Weights of a small GPT-style language model, trained from scratch on English Wikipedia.
Size: 17 layers, MLP 1152 GELU, 53.6M parameters.
Architecture: LayerNorm before each block, rotary positions, no biases in attention or MLP, untied embeddings, normalized queries and keys.
Training: a variant of Muon for these matrices, 422M tokens, 6437 steps.
Each number is 500 + 40 x the weight over its row's rms, rounded and kept within 0 to 999. Layers, rows and columns count from 0. Numbers have three digits each. The size before them is the row's rms in percent of the matrix's.

# k: layer 5 attention key, 512x384, rms 0.0291, rows 503-511, columns 320-383
# q: layer 5 attention query, 512x384, rms 0.0292, rows 504-511, columns 320-383
# v: layer 5 attention value, 512x384, rms 0.0291, rows 384-395, columns 320-383
# o: layer 5 attention output (transposed), 512x384, rms 0.0361, rows 384-394, columns 320-383
k503 103:530538470441519517535507526594452501491478444425557494481594455567471489459520546480449444499534537524482457535563534493452536480450492487470527611480553511473500538568460457514524467437500571
q504 099:537486569484457523383534448481503526498538449427516454482542467502580519491548451531463463485629519505479543471520499458560424545564555441488581562494486484518614529543498508555493453547461459
k504 093:517561468518532483465525504452517474536566470539465479538472453557529533436527433563423505531471455456485458486505439477484518528497513526462463449518457468561523517535517500502495530459468566
q505 113:456539565469493470535526456513495440437506517494541517582496533488439489490508514457577474545421453539510446480477431467473481488535472551497502548590512463502490514522527495527534539550456548
k505 094:423538391448475445486457520474505543444585507481488440388404504525514496503529540520573500491627516495475503473514585489481509543525543465477491489482610513524468527481470436519450470500487443
q506 102:512500479515516469487504518546494511457455445585546437535544411445457496471562468456506473505414478449486507544492479584516480496607539504506519488529500479533454562484497417488522518470489557
k506 096:468501473507529546433521542447484483406548543520478500468402558563538508476477471576482475467524475473453490526491500465477533506439496536525461483482548492604405510524510507490489563544505559
q507 112:424503485445502430509474513491508539457517489476444464548477523496514567532513491526501567561541477410448467470463502497441507578522524486596509521503471515515532476493548446477539493452494510
k507 115:577419548502516501486493506498425471481538490461464563447454430476473463462408440492497479451532476450526541526506524517566482512480508499450541471565473531519493504504443505486612506506527444
q508 112:543533515571461510530478511467518464517507517532573524483508415522454532501474512418463487468478469446495507496433477449498544480491579533499465481498482545466488480477480530496470475462510523
k508 106:475451455582544513468416504470544506492405494547465558530479533512456559477502565479569457464474473481482507558583535446529516474494504489505484434512599375494504576456536488456512570453539483
q509 098:501496447545539515458493540513429495565502532473531523552489486434514518536526476470501445446479500525505520517493431465460546515460505526483454463491504535474434482512520438453577456458501557
k509 095:512485478509471569547548543564501454444449565514467503490554540562510489503512521542513512537573381540544440457530517461520533490480441448506500532505474450533525483513485535559460455541471467
q510 100:503494525525590496512514515469500540503515543504521487531509504469504461427557520444438461520544528567551566604495541511501491501374440444479454487505540490517537492561503494473469497497523452
k510 103:470500526430492543534514562500434544487495567465550541528496497514501572491471545497457460503499523487497536528534572453511474420537452545486507491480464498435490461508449529496536430525528442
q511 111:478474536528505542495417475550566501550489543541520508460542540428512460531467447482580600509571471570546483508443459519513481490553482495464524447500502522488467468486481459473500434524417445
k511 100:482489499578473440460509454512467569577489432554476539514535517514498506520573514495448519529463455478497521433463468534485553499497506473556505447475499497493495523470544549436463541449508499
v384 094:482516394511494445483506555512489489532457499486545524401453480539527552451595516504451445483542488537463535468498528502470500517486466452511497447459496508450453478543511535433490569551467483
o384 096:502513510585519491523454506486562504480549486546458549547460511561457525488539524511438490507593528479468507474405449463398492504497546523524484502477495508556507492543464449547438499425515490
v385 102:471496508466477568485463499473495556484513508510541562579417546493528485462469495461458550538410495492454535428527484483535537521535449486549467441595480533547593509491450543462498456537514554
o385 107:499494559467551529492473400453495470522503614538516424455407534497509506507453525524515609559450494530531454510429518442557541544484506510621450508507515542550411463526468472459489484503556405
v386 101:456465483443525494514575473457493418448566535521501522560497485453531468460456554452440493470492503482534564485480586503518477492457515527605502477458488527517522443519477521539508538510526489
o386 107:566443478539424517417555457582440471497465528515519401472495542554560551490563557547558429498501462469519541474567502526516476448473456452469555492448492433508478554441457603512478504586539484
v387 098:502506539505607483573501480480549417415538471501442526488510555474500499456561458585559513494553454465497487545426554548517543591485498482485464461547602454475489461464479510498509480481480562
o387 103:485507524513415517549503594486499471541512453513438498468576545529553541498478501460444588454459566463532492539451528584555512491529484525418518544498553454483489507605499514482456503475455492
v388 096:478480456502491460484525521515496491468479482454500496467444535445504467476559541417568453548535519542527556492433471462476550648428588526474510505529546481569431469597438536453508578553496441
o388 100:478482564525482577457484516522497514552527478570511541526466494582555470470450505575549538493496523463540483498492443448473504554521529517513586533529504431475482505499443515530515480506496562
v389 105:492399530483489521494498590537520469518437556396508510560468456471542538480549545513450519479575576502594482455562459515500495537507447507493438473522555500434465520536463454455533530558441496
o389 113:568411497505563612518501516414481490553417562526462488542515496549484426494438499545469512472512494565530518500501468537491463532481436490508488457424543468550501515570435413490487545577546543
v390 097:438512516429560538445545510497479496534538490503541523524511414436517495529507503531488491483483458536485499495504523477523477513501500507540490455535510436439607420485581502489486440500502542
o390 100:480504536541546501528447475496472577596532478530455427447455405498581529561591454442494486499497445512513444447494516485531376430495512526456459468468466447469526509487484554544470496529562386
v391 103:558574453487489555564478545502469500515539452481496427482562517432478528462492503483475507496479531538503488453494488536584573503473491477568498494523459490373519536439489484501549472500489489
o391 106:519501475474484497468511485535489452499543487403545530503572568484399546502487483422448517457545505512504421558586516482561609440472528484478436556441483526473525563519481491537502483456456508
v392 100:549498424588442573483508477446569469413500475506580448536482537479460433524511481494494547501484482500469614484545498426500442534454486501548507505428536439527464470532479486577538499486434479
o392 105:482473498540452483469549553465512555477481455424453537504497418444591459564520473511617478620479516530425536535502459482481461532466494578440595551448459485551526417441448577507519540438489494
v393 098:546463519488508415489475485541465504505482476515526484496430567537532456519457544480577465468406458523502459487451536513441490548492473544477499482463510515510565465511523482507456441440557565
o393 102:551487520522419464481466538508473452504524484525581526511486527457542412486495505437480451588495451430531517500488532498514591420477458481508511491568507465479489493536544506461501460478476494
v394 100:556501537467525428507497464569531507476500525494486446506545485497390471526585496554516474530533423508550488560456484450429506514475495468472435522510497451472530506479614544485477560571528536
o394 104:542365483476576507555491494527512566481525487574447471543551495537503511467550473502445492469457498568514436481484485477517488527506446500505531487528505527535511572579527513481560489490497495
v395 097:488494487532515500463507545463484500522497414505423504543591417501526524412497501552565489493492475547508494530545496422477481528481559483548435539471513483438477490450521499480562538484502515